Each number is 128 + 24 x the weight over its row's rms, rounded and kept within 0 to 255. Layers, rows and columns count from 0. Numbers have three digits each. The size before them is the row's rms in percent of the matrix's.

# gate: layer 7 MLP gate, 256x256, rms 0.118, rows 153-187, columns 0-127
# up: layer 7 MLP up, 256x256, rms 0.12, rows 153-187, columns 0-127
# down: layer 7 MLP down (transposed), 256x256, rms 0.163, rows 153-187, columns 0-127
gate153 107:120106154128123115125134120124136105096137140111122113126148150106095120086107179129126092099158132158143113155118144117106107109106156095140131152113150174137104103133132118152139117139137085137134136186105107185155158145135153148093089095145152117141122155121195116080180098119127137139116113134134159115118126128141147138119125161136135080151177114089148127106159121097092126153120
up153 107:133074128130116102110131146139127145143166106122140144131088154131130132147133109186155090129108103099090154129094137116093118131117131144120130166135123161157109118134128166148141121100140110131108156151149095145131157143168116165147065125156111081112126125113136137074105082090097136150092147131101117124123170103141131103108128154139148099107151119125133125116111076105115098139135
down153 106:130126144183160123140075149130114147128126123147145159131115127103135118118154125154147137153177134085117139091113164143144150159163147091089119109144155137109112125133170152122127152109147120107153141164147155144122159120137102080123097170119120127135163136125142085141111153125108096169092120095094115158140158146132105153127148118128106167157132160128123099138088152124145094155099
gate154 097:095179126090131137110143101117142117129149147095138153165091138151152137097129194117139115107115090135161165159144155168143153152172087144092096094130125128163103102146106164134163162119168133099160102109124143137116154138146123104096127085139125162098121110103106134092140110125118138101091132137131087097151156123148115138153165127102159091161117127141123142131096117156146084170109
up154 094:190122129132117126071114102129153132146109094117153136140110148108121104162127128135095134109097090152136144137121137133118111127155134102172133176118171144150106133084145131122149123145177150129158114142152137155082138127115082098108111110102080136133134148153168091153146116131120128120151153178134128131131127114147117086106100132072133143079135103170132124121112163104117123116146
down154 103:132109132117150201131121113086132148102133142099146131133099124097140096070156176120153117127134110149165141153130125142124128123136122103116145111150107117073119085161118149086142126140088114118108135116125137161149122121150153151103131160134156156090121093074111179117151106124151125117107099134115107133127144170126108139144156125123155099124132138139123114138145081189115129129093
gate155 103:131105141120119114140101127103104139157145163144123084116134208176066097114122064156115157132101116091116147103143128135117123152093144133138118160166124128149110135140180146128113137078140079107150116185149128114109146142158121141144122144138167125106117174120137128140096161137119157113142126090145069126146101138141120140106143145111142109120128187078154116161106116107101118151075
up155 104:146105125173135129122113110124107161129141130120109096133141112145093121137138139114101157110107105113135121131185114155085156105133116155133129130130121149162146113114151107123102148095081131111143125137166116094138129119111112094154124108155147106099167121090142137110055114125133097117110132135132096149129130135116168149166136125141113105153112117109192120143131136117100097119093
down155 100:165169080164114087137116127118157155162111068152140155128117146139114158147111102159111105136127134104081119153168158135157091143108086159087153137159118152159117127118173145154085158146109121135153133112113125089146163177153177121107113133104159154100079176115124137159111184113134154080108081133119122167104146114115123149099144137082168114134117171116127138120139113077104068155119
gate156 103:154122100096064141142149172149153115132111087146113144090129141109151147129106151099119128116137163119124067128118109146134136142075115130120164137126120171187146137122100097098175118113139148151088146150134102116140124106134125107165078100164136127122137099114101156109085127125116107145158105103159094122109119139138128098119138111138141105129123139140080151130119126148147081147119
up156 098:158148086128140112158105165098128143113108123141145123099099155132104129104148148122124120086130106108138126130136097150137122154125127098115141154110139098151159134149165159142125147137113159072162127158113135120164155125124088147163079115129110121103132123124118071119089125125156153108138119137142132080117163106121161125110099140115098134122147100092136106150137148143149108106115
down156 107:107114181132112165135148149090130132134139123138123133113126158102159116160134136145105092135103125097113136138130110129113107109143127132161113128125105141121110115122111108126114137140145132142105161103140077113118139113107170134121146083131092138136173106117192170144133127163129129100130108135127128111075097128127095136115141141176078137127113113137133132139131107131081125131149
gate157 103:147126130141095162149143108109155131138107150180134128142139118152109103160075098088119090148138113162091139093124122153136143160115124136147111133129148085134136132129122147114118148097122086126138105119131120144140137131120181190132119121098125140149132130141138135130127123147128134085143124107124099169132145107133155116117136109088119156102123107134128187161113151140113118143138
up157 113:093137122123175128140119154125098144145165098082107120124131164149146176093176158134146130121099115106150139160081168110110141131123128126120116131131135159120108082091137146155124120161126165112109136116111155104124122132116087083153105120153110120107096129112096091140105094122122125173099114166155120067141100153129110156151121134109110109134123128142097133133114078144165133124133
down157 101:115115171137150094135107129151117149121135112110124122088151164093107115103136135073138156148142150094134126129111158131124116157099201111106080100114168095132143156096136134104128119153168141079121129129093160107182139117107119134120156131114143116168090098097128095126129092134094119095128145162126139126163121122111144122110107154121156089124140101163087159133107108143139128123151
gate158 089:112113138155156123097112110122092138122161132105113158090142090163142101121181101137107123107150142144186111120157112087131127156153116081142148113119136082140159157152137112118120159092133129134088177120117114124128135109126102140134127130157101123126198095141118164120129213093177125118149130120128129109105090138125137130108132117161119148123148120066155107127116129140103152127129
up158 090:134124152119132100088146112153180115141166126134082140102137146153133084173094133131155128108139128140146125103135120120156097132095138093129156090144122116097101134165146124165155154125138139122108146114096123118078113143174102147142117158139129132096129140143174172125156146141184115098126123084109139130099135138116126131101172093132145116141160149141105167127162147138128124107138
down158 096:102132113145134168139144132112115102068102119149162153102150130120118156145154108107090144132118146159113130132140131104134107127133111133151159178140091131104121119116099133121075098150130132127165153141136149162136159150071132140120131076111150135149125117150126117114143105120101147139136144141169125086122108143123084123150136176144151118123134122170090132156092103112106122142118
gate159 091:096126101164098142058155095134108096127106138122125101118128136163121108178129164128137107126130155115090081186121079144093156110131125109113109111131104151092094093114153144122111111099165166151100140139139094101155131148140152125173116075113170147125102158112101123162154132142123145154117140122133090134137158114166127100129153126139141129148138104152132134073111143122104122138108
up159 090:113142160141142142122183094153136128114137147109132125146124121107087129157166110134151118148095092165125170148128143112091124128144144077111141156134150103118099060145145114144129144126111137126114108137106117140179150127140119107143138151144106104151140112139065104112131124135162128097150155143092125128102136122132080160123118100077111086136158122089127152107135124119114139180093
down159 095:161099098111116164122105078164147112072134136109117153140141110158133121128140128176120142090143113092134119168065123105127113132109123100110109118122109121138130103158108130155131104061135085143140150134125120160149114143109123111121096093125117120110114132135132150136117111138159158158126149150149102136115151091143112114112129133162147099112155126127125136095099144195143116120138
gate160 100:156153140073148133147109168106141125109112134101144150140128116194138147166180106122136113157141102136122122141109117108087155136155153086089151159123144148119086115154133114077116104111090124127132113106122116132082151116116158142097124129169125096120115136120123124133122102104191155148187132112162121133132099128113101143144125110165091129120127116123105124160137125116159127117127
up160 101:140108136100120121127116139137144149141108125114090111121125110150124118141133093135139119124097133140180109175189093116106183123127122102130120113152113138124141058175115093109162109125122097122131155087161132088147109104084178105112128134144122146137114102135115120107130089068147126164143111104163148159093125157106120146129095159126113130134152115128115115102135150127150132136100
down160 099:191126080144136127119131094114162130137109146109097104117122142143136162124132157117128171130136098107155164107114120137133124117138116171148089118120113091110084161114122092121092138127119120139139105140099092143147116098151118141099152151142127120138102144124133116122121153177137164096125123132097101094110163071092108096082113103126109136128159129152137126136143154128102081127176
gate161 097:102177086164075162160137152075139129116135123150122142137168148100133125105115105169070154086116158127145149125140120124102158119137123137121129125119114133142123124100105088116120173132144128119117115097146177111104134117112098141117174174069123116092142102124092130044151132168095184157101130140130141121148148094129136119114159113131143143115091141109118126124172099140136157093148
up161 102:162142102092156105095134135173100130147166148108150163100102106155145128133162129147163108119178135098133164137109126122144092121095185119081162150124125130150107147122093133107147064087112119171095139122132127142122126139117124118136120108167120125143094160136128135102144132090157149075153147146150104162129097113148132122145109154145123094117129090116092132153116120079121102165085
down161 100:126120147123100109147139132128128138112134102138106095121144107122165139134114143111138136134117126108123154114118166153140147104088089111158124112156104133112090094099165140093146107134123146134150056111167135153119117126098125154112122107145104153126136169117139129121124134130140098129115118158105127141132169076102141161102134103112134142132103147151118129135128168122109081077124
gate162 097:109092129128122127096113110144137134144131158117128109157137109152126125124114122165147120137144124113132117132139175158159205100103142119204136113118130106137104098145088142091131129105080143110117108157108101157120148126111115129099133131147135118157131156075110114125143109133096151109093131126128095146111139134178132085097157080112109113118142102127077186138155085082148127139128
up162 089:144155131115132134140150153092142152159127082130117117095131158138144134102111099117096154142125139104141128144111103117106059146124110138075107125132121137131154148117175114183101117148145113132158141110150164115133123114125143153135090115127114139086141126151154180140129159146119128110142120158163133107114124105127126133134112157141141133118140114108147104116106182188133119141134
down162 091:142154150134140110107139095202123097147152130166134118117117112156104106101121151184146170125138101135126110136127126093185134090124129119132130109083130147130126065127132136081098149133114157125123095135145115127119171137156097084127096166150116134138152121095128133124169132128125151093107090094102145190109141163089105147091131103146080144140110125119114177186115117124164166143150
gate163 106:113139168161174137115153111120081164107116128143124115120103125101089103132114109141147131143108132126096103102152137107110184160128164077156167144126099084108137153138119107127097169102136132148130090115087140111132106132146102093121117157083130137186105103170112135114103096107125131092183094152110129146136150148111125132175136131108088125138131119129128135121143127126086135160120
up163 107:111150149138139159080101144119096169149120099113153083094121136173139101098123155155165101122117129106094105136138168116125134120095124115117132177123138143148065088150099093129153166109078126114115110133162137114173125121125139103115169101137113108129127144148135137144134143132135107136132175169134127114174152166153100143147158117127140159171134113157120108085110159127137135136151
down163 099:130115118132097091145160068121091118150123109149159098140145128118138137138135078125109145129134110154126142139094142129112112138133101060165148138131160150110152104136130159139094093186156125148147094095081130094128153116131106173129155167108117123129109116176143137120150176095126141126130134106125131138145112122133108161105112092119140085153133131155122126123121172069100093165104
gate164 097:084116154131125143135123093123167120121127149110154148069105097116126137152129120132106149177121105154096156112134081107197132102135112128123157101109181092208116148168088116140138125105152107141100117121174110115153140115117142117132125105122123146112137157132168157142114078146110100122096132128126186125103124124150113164167135136124132138115140126112116141141125124160140112160141
up164 097:149115117144115100133108144151106115166159121115173126187151142102102102124090113152114108118150118137155118111133139138136110128154123153104132179147077128129146133092167150120176107152152130194129150148129144132102130163177140159127142113085106118138151103087133153117153144106107092132085147141129109157125156156110084094105134202180144148109139153100096094137138122088106127124122
down164 098:153145129092147124172147127117150155104158106134150100083108130114152121132189092142155178105134134136117167146130124149140121081163111144098077141142184120112119155136122084143121100126129161144149155133128120131156107146132119181208150128136122138120155085110124145122107124150176142138109088111108130144132181130131149093118122145150105162118179138119188105114141124135115173124145
gate165 093:126146109105147132175127145141117136119141158172112167122144102112137122128125165087147120126104116151153121087091128106077164096118103142171142117134116152136162161145111136126180111127107167133110129123132143171089126097157113108136111129116146137155108115156140118167153126152129158166076183113138091151161133128136080135141143150111122126123129112103135120142145089125113101138118
up165 091:123153111115116114158145146132099142141169118166109149123124118127149116125129158104172090122101116111151092139089131129146118102132101173142115112131117171156134156112125119137106112146094171142075141148138134117077147104103109120132115121102126126137115105133140136196163142128125150150110147152115105127136113157138064129196132177164106090158140165111160094135133139101108094087132
down165 093:181123113111086114108174094153154127103118087106146143147175141134100100115086110109114117099157084121135121149155098144093134119132118145111121127114158107102118162156151128133117128089155100100195130118137137119101140127160152132112131101138119139129096127133101119108182123103156129142138121091110137171151146110122097131151141102174126120164122121146134158150105145089150132116160
gate166 088:072129133105122131095123144124156099119121117108161129149153111082176147129103137116127183167112135133097131098111102207129151140087104134162127146141126119146107154178139123142148139148124109137159104103091123124159117147096104152152102093104142146141101116142187113115143142135143133141160095112147124120118110122133129133162158158119063135159137109107116115173111165106139138147152
up166 092:087124146082111149083127119125119132143147088096147145169150129111154120144129125140153144177154130078137118125145101187179148114075126110141144161157105084138106147115135141107170142139142125169157094100099114132126115169129083103130088141143104128152100087182108122098146157119123098130128100110177111153139100152147105149163145151137097100171130131089138147177095144131117103116137
down166 095:149107146118134147111155177103124137150109181088127135127194162142146174139107144125139135123154077140121075159123095173121100127103133123105109152127162099110137140097162121126147135142132076160144117109130140135112121142111128112110134121159115099146127099137126127162142139110153142147127057130117127159097104104141124145148116153121075132178139067099157130105086102115109185122108
gate167 108:132078103167138113142171102140138118178118119132137116099091133113113051068142121157156109180123123131140168132118150128109110132110098120122134129115175160074127136118120109132170148115092128166105071129136119138102165127123158104108111140130102137134123120131168105134152128145122131134098128134123104114134157154148154118132134105108125149125155102121134180131148136124156115153149
up167 105:159080097119088159137138116105170090132146137132134167095089121110133098111124108135131114145145126115158158118131114144127161100102138092075070116133115090125145148117150150124136140153085132151137137116092097127078111166117097155100170127138133141124116152107122120173186117164105099116157130109180153080142107131144110116138136143104085177119142097147168155119131151176133091114180
down167 104:088110180113090088121130120103162128130108152114095137127166119162132140119115135107150101130089134162115132124119132100154128126126132158106127081084092137158087098122141127158162119123138111119092107159126127157158137081160133160113114130152092111155137084158136134131137145195216107173104152149142141135142123096129167101149108143153120150143097104142136111166127120126102134122100
gate168 096:115158139073102110117087146117159140160112139123107152148101214139158105096168170110103139151149159089121110134094121108146133136097103136129115143137100107112116094126126092099113122132103090116127134167157126133112138134129153107125113155105083133102144125077150111163096118143120147150151125171153129140099132146087124146168135130103151148142095124147137113124096097148133147117105
up168 102:109134124095100124125126124078131099121124142171144115078122097132164166145075138131088160118121124109142130144149163176169104130126126106118117103089164166131180101147115132159156128131151150112147123116156119137166093081104122138142114125144137130141143141121084132145203112120114136141140127130119115075147126112133179135111136128122145109128107154130093132135127125119124110137134
down168 102:129167091113161167161104126122154148143145143132072131146114152122116095131110133124099136104163113099142094131104113096126127120079099123142147125128130140148122130144126122141152126130117101150134125122106126100116109181147152100107170152132102176137139142152120133144135142147144096130089138098118148143117088077121177143156142116125153186141100121146163120162119101171157108146100
gate169 102:143123133134133117134090167130163093101157142095111097113129130096128142144121096130137155097075204125085121143128138128121134106114164138169145168084127164133096157151143138111135105112129185062163128138101118135138141166147159133093116093082146109118088105121131139143102125155181157094120071151186130115131125119098151129107147122118145118084109116152116115092167121099131107148113
up169 103:104148124094123116174109142093114123114139099133120124140159100137127145125140166148132160109203104172158111130098123135143080154163115127117133120149106110096116092117137146121129143124143097125127105115175198142107120082101139110149144083139136134134135092154120119160125095144130119168150094111129106125158146116150122148186114135151138092123129138136108126161155120135151173103106
down169 101:164154150127136137143123190141098115136109093140132131139087152161164116119109112143112132115121120101146127145114104084150123126132145126146105119081125154118080113131112120144130147144124127089144122171129136116083145126161117109148156108155116113117135108106120167122149124132092084100105135122131118116139107111129115127150128186130147139105147131126139104109155110154130142132123
gate170 102:094121100162074147085099131150120137114132141150121128076128092098117092177160104130112167103129143168116101110109097133129145150124145093130127124133139115110135096111081137082103147164120149146112112146152161128100102114144140147101117081084176129116135103128117109148166153121121129127134163175123147125167076133158154142060142167126124131136126141142109084131110127135116078137150
up170 097:130132116096150132134137150123161119152118085092108155167103111151100140082143143149106120149109107118147128128124112123121115099106083141147165112154136153144128137139146122188131127103145133135145129128094149116157112138122146104142154160125115147145134166146119106134150094168153126124114106085145132141135153090101102115192097091132139137092123106131128176119164138146153176141128
down170 097:156104103126107140119132089089095155129122131113124107103100137117183128129135144140095144127145128157102116084121126125162113124129121087178131130095145130144117146094107148101112124093079135110172109150078157158084120141145127062120133118145138124098143128133128151146140140154115138111136116161107136140135054106175145112120111157134100132115141097121060115137156130151112084120131
gate171 098:135115107161141116122130136087129141138104098110194120111089132138131146135135144137166123123123133098078117142115117120129165109089144101181161131131148131069111093082085135129133145091133130124102106114132163136096114078096090150104136134066164124123166149126120136144153145117104122108098132127116099105114128138142136126157135175171116131106108177111120159163132081131139150101148
up171 101:151084077110113132089116119120135101133135128163179158151110138118094105145160141111132100146141161118097144127125141137115145099149099131154119123122106089129131161118102131125183155121184134139168142115136111174096104116136127139107122086144127104152087098115130158143114138160118133158108105128155123132154098143150128131093153130130111138111120139133131116124154059108110131099181
down171 100:136151091128139142116135152119142123101161095105158109125107120113104103130138174163116137124157169111122154138086155104127147099110124124128166160101177131133116162107144138120126118129112131096097135131100110104099100109084164135109108114117158117160108087103123119112122140175101110130117122150142164139146087158121162100124090135127096096160142130094114128126116139120141118087083
gate172 096:110130184161109149117123136103144180124106106185140122063153132157110115084148146126125167129123131150093156147109107157101128130089089115120144160149133168149120132095128136119097113111166168146112092104162131123125102122134127156168145099063122140100164126161140097152137136123138131137107102140174150127185184155117160138151129136152117151146159056141104151125102150116120163117149
up172 101:090162117154148084113135131164112153114109135118102127192094159119143101153134177149154106133141106137172066141102133123152161111116144112139116105126155103143125131143095134124122113167126137129143144137111136102144111142142082135098134109149141161179136103137139183156148104114136137120186165121077114130097107091169098146086127144128137132098134170126144114161136100135102081123140
down172 097:131129155151191088105143122078132116140096151122141145112076161187151105123100125115161139149156154146111130086145125155124160142111152099110130127105135115119174072080149147089157116137155125128100117159139129140150132136109096129117116137120169068118120099146137089117172121116134117150089112136136155166137130085152136168098157136066141118122144136110110160103091123119104120107116
gate173 092:157117120162102101130090098086112135158124096136134129107149080127124131140160134120119111093113164120099134161076103097069148122137123102137119091063123120136153157127138140166123118146114141167075119142127111166131122143112080120188125121097157123105151095119135105172127122089169134143124146082110088154069110155110125136137113122118085114131127116090116120131153143150157096129134
up173 095:135142133136103094077121106102117129105102139137145104111178135119131188166128184094141100092129166123157125123135091075153125102137149124168141144105105095095145072108159087123129134122137122108146154159143147157125150115125130100151152141150135125138144134142113096128113121142142103097136109099115148133139083089129115119138127078151151122130162119100129114097135165145126129109161
down173 101:076145165176131118158140097176143091145131127115142110137112149138145109111130091157135112168129109137140114140141173107116112183089100130104129111171103113127139149143134121167157095094119104104151135096129117098101104103109101105110096146082105096138142145097108153091164114089125126161105130109116118094116196157153148141135135112135127110125087123133133158138118119104126154124102
gate174 111:113110102132174118128131151130165133095112145177153123105151128108140180118122116126179106119176149117145134104114103136146133111162115117148121074141098180161102110134111102151114117139164132077125156118066097112158109154102101113133157138132155123110124135141137124157117126101104132142099150150152132127105154106111130101069114088128105150164103143106124088139148131150109122117129
up174 102:141121115059110195148107160126063106112081087118167122114151133122137123155148135173143127165103119119088107153098101132098118111102119126119077138150148101127107130131097166133133145132143183151145086115138150120093131111144106149107134156124148134105121159112102098132125129149157122108150140119122113109144081133108142140180137179135177172113119144181107144126097144060160138139134
down174 106:152099096179183142150099127105151126137157126126117126154108154115159100131122145144076125095117094135101176086145131109111156086116113111110123175120121114142147131132127130144137124119105128072119151128109154108119101124160116131144134120140149095137131067111121167118148139141094121132105081181155131122103119148125102097117111153100105115150134109161110091158118084120099151136139
gate175 100:093125101132139104145146148134128112116145119147123139113134126141159122139166128143139133114171150144115110138085121107138114167073093153155124102151134102116138129158123117103139127149129107130119122164159076111069069168141082177112128143146122107147142109180105129099113133122171146153140145122174109156135135120168111102126181084125104089135137151090159096115124093137078163115149
up175 102:117143091157129088126136158154098112138117138096098103091134142173136099166154123152159076114152072127087098147150113156142159144107097119125109127109172135097144134134100148135137147161112138150127137144089123155095144114150087150149128106122109143163178148138113129117120108138115128117104147142147122133069081185162136141145129129142126077087133097098157137107088128182117146143138
down175 100:106151149156130150131118096146145140126119146113086104104130145109110108121091160110164122108149132120147144106143108076105126134140131138122157126098115146142121127116127082126121102106126115101102137116122147116141126155135125128119109099134086179126105123112122122158028095133113118111131130145115141125165153096109118054166162171140124130170102119137102115144126136114125099141145
gate176 102:156156133133154150193149154111080079100107131141142151117122171133122132150129100136168143126126162153079106140126138117173081122119098117198162111148112124094097160116108124135153128141149109128104145150123132160120127148121092120171115089161117125131075100137091117136123134123136118124180090175152113157134114128151107148104139132162094133122102155137125144179139112144142123136141
up176 100:115121144094121136144080094114096089159133080146141164127132162128110113165078138155170131124135157144140126156151172128154108116094127122161102106131070114155102166122079157091093134166060121111123090158109174139150149122139133098118108108117122186155154157130166139100157133131097159185104117107137091143125135133154142117114164127131105115110122108154163113152155131164131160135154
down176 096:162145122164193151181200165137104094117133153137141177121122120130133097110137070135153140112121165122116120145132109144100176115142104148095132094169163111086131129091136127157108117149161134168112111114140111112079123173083094156149117116117139078164124140110121143170116147138114112120154137142145139111110118128133114179111114110129161125143128139125114133144157135089142106118078
gate177 105:140099168119135105101130129103161166108147143158163141115165114124113099112119124110119106103148095134119127122113123052092146135116130119149126117112123137130120139146129130138103100123127093095097179139113147139108142165112160129173153077122108126113121109109126119175144145044138128138137096147126153095182170094124117152157094136145113147146150135155120103141149132158140155142121
up177 106:096126162114126116094125123145156127122116122143151102132123108101140099088103122150109129104133101139132107108145144085121121107111092147145081114104159150149151126131123114119117118133159113138090151163120127113117146110139122117101148088110097123112067125123083149133077131110145171157157122124129162097162139095136122176197123102110137100167137119140113075118120095146119126135121
down177 098:074082115117088125118178133096119138137165112135131112155118130091130162166108124110140089108101092082115104161142155130149155132139143097122160113118106122130127138111124131106130121110134126124141086098120135146138121158157127105131144131160122130104121142108131105103115107192145112172065110081081103137076101125125138115122167094168097123119113189125117117111114159123102114119121
gate178 097:116093112115119139118114172053142117125115170139124117161159129160153172137149128134136142163144145118137106135175144124142150131123155131129110106131138170120132116141113140086090174089079084128137140104100158111107114126088131150121133099089140133173133103090121134145109094174171147130108153111136127120133123120146155149184072157149154113127112152159100126143132147201084134109083
up178 093:117107114172118105125093144117174063093105189107096114158116116135146138166124132125134116097149103153100122159129144125122145131123153100114070124127117148120180132152153059149094170065129109119114111120136133061127131152099086159139159119090143131157097155132128160106140099127134144158096154133147128116139117118127114171126103134110127183142130149148119131128099142129070124103107
down178 093:159133159116146149142143104131158112134157117154137131095096107126128108124147124150148125135129129152140128144106145168141106119144109152119112130131131112182177142119139119119116103120186133139126129148104108136118116165187133101115154177157165124148136137119155154125091162113100094104168085118126135117086116156164112120105187109139077145143094117150179151106117138129147129128140
gate179 107:110155120114133137121115131108114105127135162160102144094109123118184116106096115109111110181138124156117168156111175144126145129147138149159165143146137138087129110174134138127173099082120158116128155167060086109127109096166071118154121089112119139115099114134124138141114105112112148123174154124142144125129152145129112115170126125128129098126085101210152156138130143143104130139145
up179 104:128130127116147136116126099063118114129135128117080139122129148125125118104146144092100147140168099134099130097119118137093130124154119105121161112132122127056098140105152108100126127159103097128130160146117142153135154152163147147110091084112120145120111100177123098156126100140059099144109137099121137108129121138117128154112140105135153084104114172125119170073136171170118175135126
down179 096:119160142127134078143127111181172097137171110141143124097133109150124124134086115178138119171140113134160153108147073082076108125144117094113160092103158123088127153125106116148110147108125123123132161111160100148110132122107136184125149141104093117080136138141110119102124102159125146149117149128141136141150144143111164184109118150151136097135155123139160121142134152140138136130138
gate180 102:123168115129113066106131152126121148068148070144134119137134153158140163146148115132145173164097117185144119088129125138130129135113117136115159181099125147127118170146167107113139154148113123134083151136161107138128110151148149108133136105110105138149145164183145086153141097136079154124119139124105179140125105151113101148132099117092168122137100154132117120123112144123118174103115
up180 101:118111092069160166108149104125165092153116140135086086149129145113097087123133118146104120090156093130130107202110143098127105121117124139124122138118117139157117092104159097160162118152141130115146092104142135158167125095127072156102115139138102134125113171122123131117149129123143072141127117150124142137152160127106118120157122135123121148124129123140097165131130131107102110129149
down180 097:126112130116133152179147092102137111140187123132126155125099093110107119103088103098178110096125119075106122181170134148179147145159124142094121107148090125150113133104111098087148135113114157072117114141129097127132100124149095108118157173116127167140126103105098144149101147147176126131113108133095122144137179121130132115151117134142156123164154109136084108153153128140099123123131
gate181 114:105140148078162115107143110175130124113100112082111134138103127181066101152151151159109133135167097118149140091132108128163115155154111123144115125170152155118132159136110095113135132094128127125129142159138162117137142173128128119209139107132107113123132131093140127114154119139138116141137141145121156149079123152158145158132152135106148102150159118136084130140141103158123125139091
up181 122:134128134130072139145134150099146131113173150114116108109133097101169112150121118085178131095114125121129138130125139133139079134082145149109169107138136108139120140140126166093136146103110128147147126093180116120123117083078115183075113147130157131157126133111093136097113125110093131108114035105089092083139132135132142166092128130140142145112095137145167150116144157123153119155183
down181 112:146157139156118185157152136106112122118112094102125113107142098133091093159118118141132099147141079133114122098113142106108161104135103158111175110123120120140157122121123134121172096099133111141138152119128125113097098166117113112154158131127140125097109114105163160162111110168148132107097131155143102110087163183132087130136102125135131129156114123157120150144174113128150151136123
gate182 093:112120118125134081105185124146147102093129166125131142127132134122133155112130149132137115129107148117164142122146113126129156135119101159114118172124111138109101078194126098147131115112135142116153121131116092132116129177130128088136132146145111149122125153143126102096154106156123133164148096103192120139111162122110163126112121107175139131110175072132139161099109149129123099121122
up182 090:150136143121112153141128128116111123118116117143143097146112088129151124149107143162117159104140098119074128136117144133116107116136186127165161138139115164136141160085138123107156130139116121161157129108109102184113158090163109121137076145107150144123161113114152139156121172118134148076087142131107118150105094141152136151125110132092116166153138172143140150140140137103145125146139
down182 097:125096111161140072116134144123119159162112123105136150123124165153144137113125154128087152118064129118118130105188138117087132125131092190143145135084149130157128128137128150114112115130111102122166099141099120126138110142116144104111143112097121136158152109161070154131153125115122085135163158126136153118113161124140135145142146124183110161133114107133119103104101130158168124152105
gate183 102:130136152109146105115126134128107115107176137154102120134091081133141134124144166103093162089149116073156127116120104133093099170126149168105118136152123119139152164138128147169108160127125107112068110162119103093129103095114087096138145158129150143135117142117108105133123136161177083118097143124123118148147142143133094152145145078094173154169128114119113161111124137138121121105096
up183 095:130156141159072121082065101139171128094110113137142104114119136102117141100124142132105168122141136139133109143139136112116097116086128146150115135104098116134116069120144163127085134135111150124134101146132118107157107122129120129168109116111156156117148129126113101141127168155183079148122157105153120137107148112156129115140143112080137095133085076149132137113110125115130146114072
down183 096:120121150126167104114185112116093116138173114135107154117108089127162087087127120134094133113114072110126144110105103133140123100124141162130144114170142173119122190117141071147138144132184105138063150117129111131119072124114144146120125138144118097112102146131138119142100131092161110160103138120147135119143114129120124184150127094137152107125130110093150128154149144121098137162115
gate184 094:095113159104134111103120141140109117130126134153106096132117091169108119146141115146156139149123134152116143160131120114114126127128112145086125107064109162171121128127159129102076150112111151137149117150130098156150129090137100149149125151172100152112168122139118088113132127170110113163116164094152102168146125124116109099132156092141135156139132153114142107127150147116092149100142
up184 093:101137133126131102135127145161149112132094127109092143161092110139090095147106140145124136117143139097141113139105123145140115143132141138096125128102136117148135103119112138116134108150077141122131119139138147123129133109134130152149096085167129129145125090132127088091117127151102117115102127129125145152162139118153143134072178076191087121089078157127099150104149111154134160131131
down184 097:128090123112174116139158109133105139159158123101130140122119120158140143108142145120136080128156132111108131114126150168149132102199140100135096115145155119148123075119103113157125124105141116159134090104109140160145120131112101131144136114153140110120134140135132097132095094119162150138147147152081138094140090134124134151091093157092164134135125113150125118102132092114169162136155
gate185 100:130110126136153118143119083134106095164142154094128102056187140078120119148093139131121083107129106133137086133108154107110155145117132088137142143106109118105112106111124133114093128133067127151150136126133178156170149124081116119107135141142097119113159119127093139092126136162144109172111111139118149135105129146134119097146137108141155133145100161167124098132118074091108088140113
up185 097:127127118163137143163162124132145160122144174156131110126136143129132142117147135140117116103131118131138098154110158082132152109130128144112159154133110149139149147133147132123136139097128139151096111134195118107103144106147169120151135125101078149108142155113105153119160148101118110134120153091145144128158125112161089153161131148141112071099109111141112113129145133142138122129122
down185 102:098115145152092121147130123124122126112157144126151154082130121125107091113103115134123116121140120139108133092156087120117120143119169157140133113157152107107101152114187125122106127149098163085142104094103099149137173143131113117140092120157159068112131108134114165156152131145145102137089099148083169146121120110065130111136115096133129165137123166142141105148108147103124080153105
gate186 107:136103102131151152151106132142105120123113128121140142145078154107099125159112094176098125117147161148153141150129131092119126133151147098171186096136105109101134149073084167126159128123117126142112103136151142125108138118138143121112157077082139098146117123112157126166099135105151161153085112139112122082127107133105109123111131071101143091099128168099088112134126128121080101108163
up186 107:118134111125141083150141098122145146145128125141113127138136105110129132146135108074104161130119164149097088085183150122137158121093135148113140119123138154106124107121103123093133127111140149142103132144113079133106103146121132159089164164157158163117147127110136119090115127124150104136094153059136120137140106149115114157127135090151129157095124132103123106096131101141089104112131
down186 101:137123126153154140118096132146142144137104189120104104142114200141140130134115138104124115100126180135121106103112171106107152096121188138120135115142135114081118117132080128123148109125158158127088116182164110098095145086144093113093194153142153129121138082110097181136128125102122091130094104137150132123131116095102082131137140137100162160134145150153138092151128122083116106171152
gate187 107:081112167151160094123103109149080155129135149152143133116115106129147084169126110138175137118152123132133097083117147112122118139136167145147123137100086133152089109107118135114177138155119130118101136098156121135174162141127121137110165178150120121115110178153173136137149154118146147122094130107116169111115127093099133112119175160124157171123140117091118113117100123139137125132199
up187 102:093098159117121107126150128120095148162123138172128080125096141140110170145107161108154192116158111140131110100110144103132136147145096163131094172081129122124131087134132139114137134155114139146102134150151130147155146109156122104127103122144151101147121078153110130124159157153144164092127159106143102097148090163167122161126140120156135129120079154173116137143099115158111130131136
down187 104:079121132164084144110094123179170092103143129119115131149110097181131066111150167138100125112167129087141087112108140138143110130157159116157097179133116091126106113107127128127157141127112135161148128097136154155103170088153122150100126120123087099096121161127126152153110124109174147112122104126108099140143142125075119163122108156139100162207164138146138129110124153116115140145159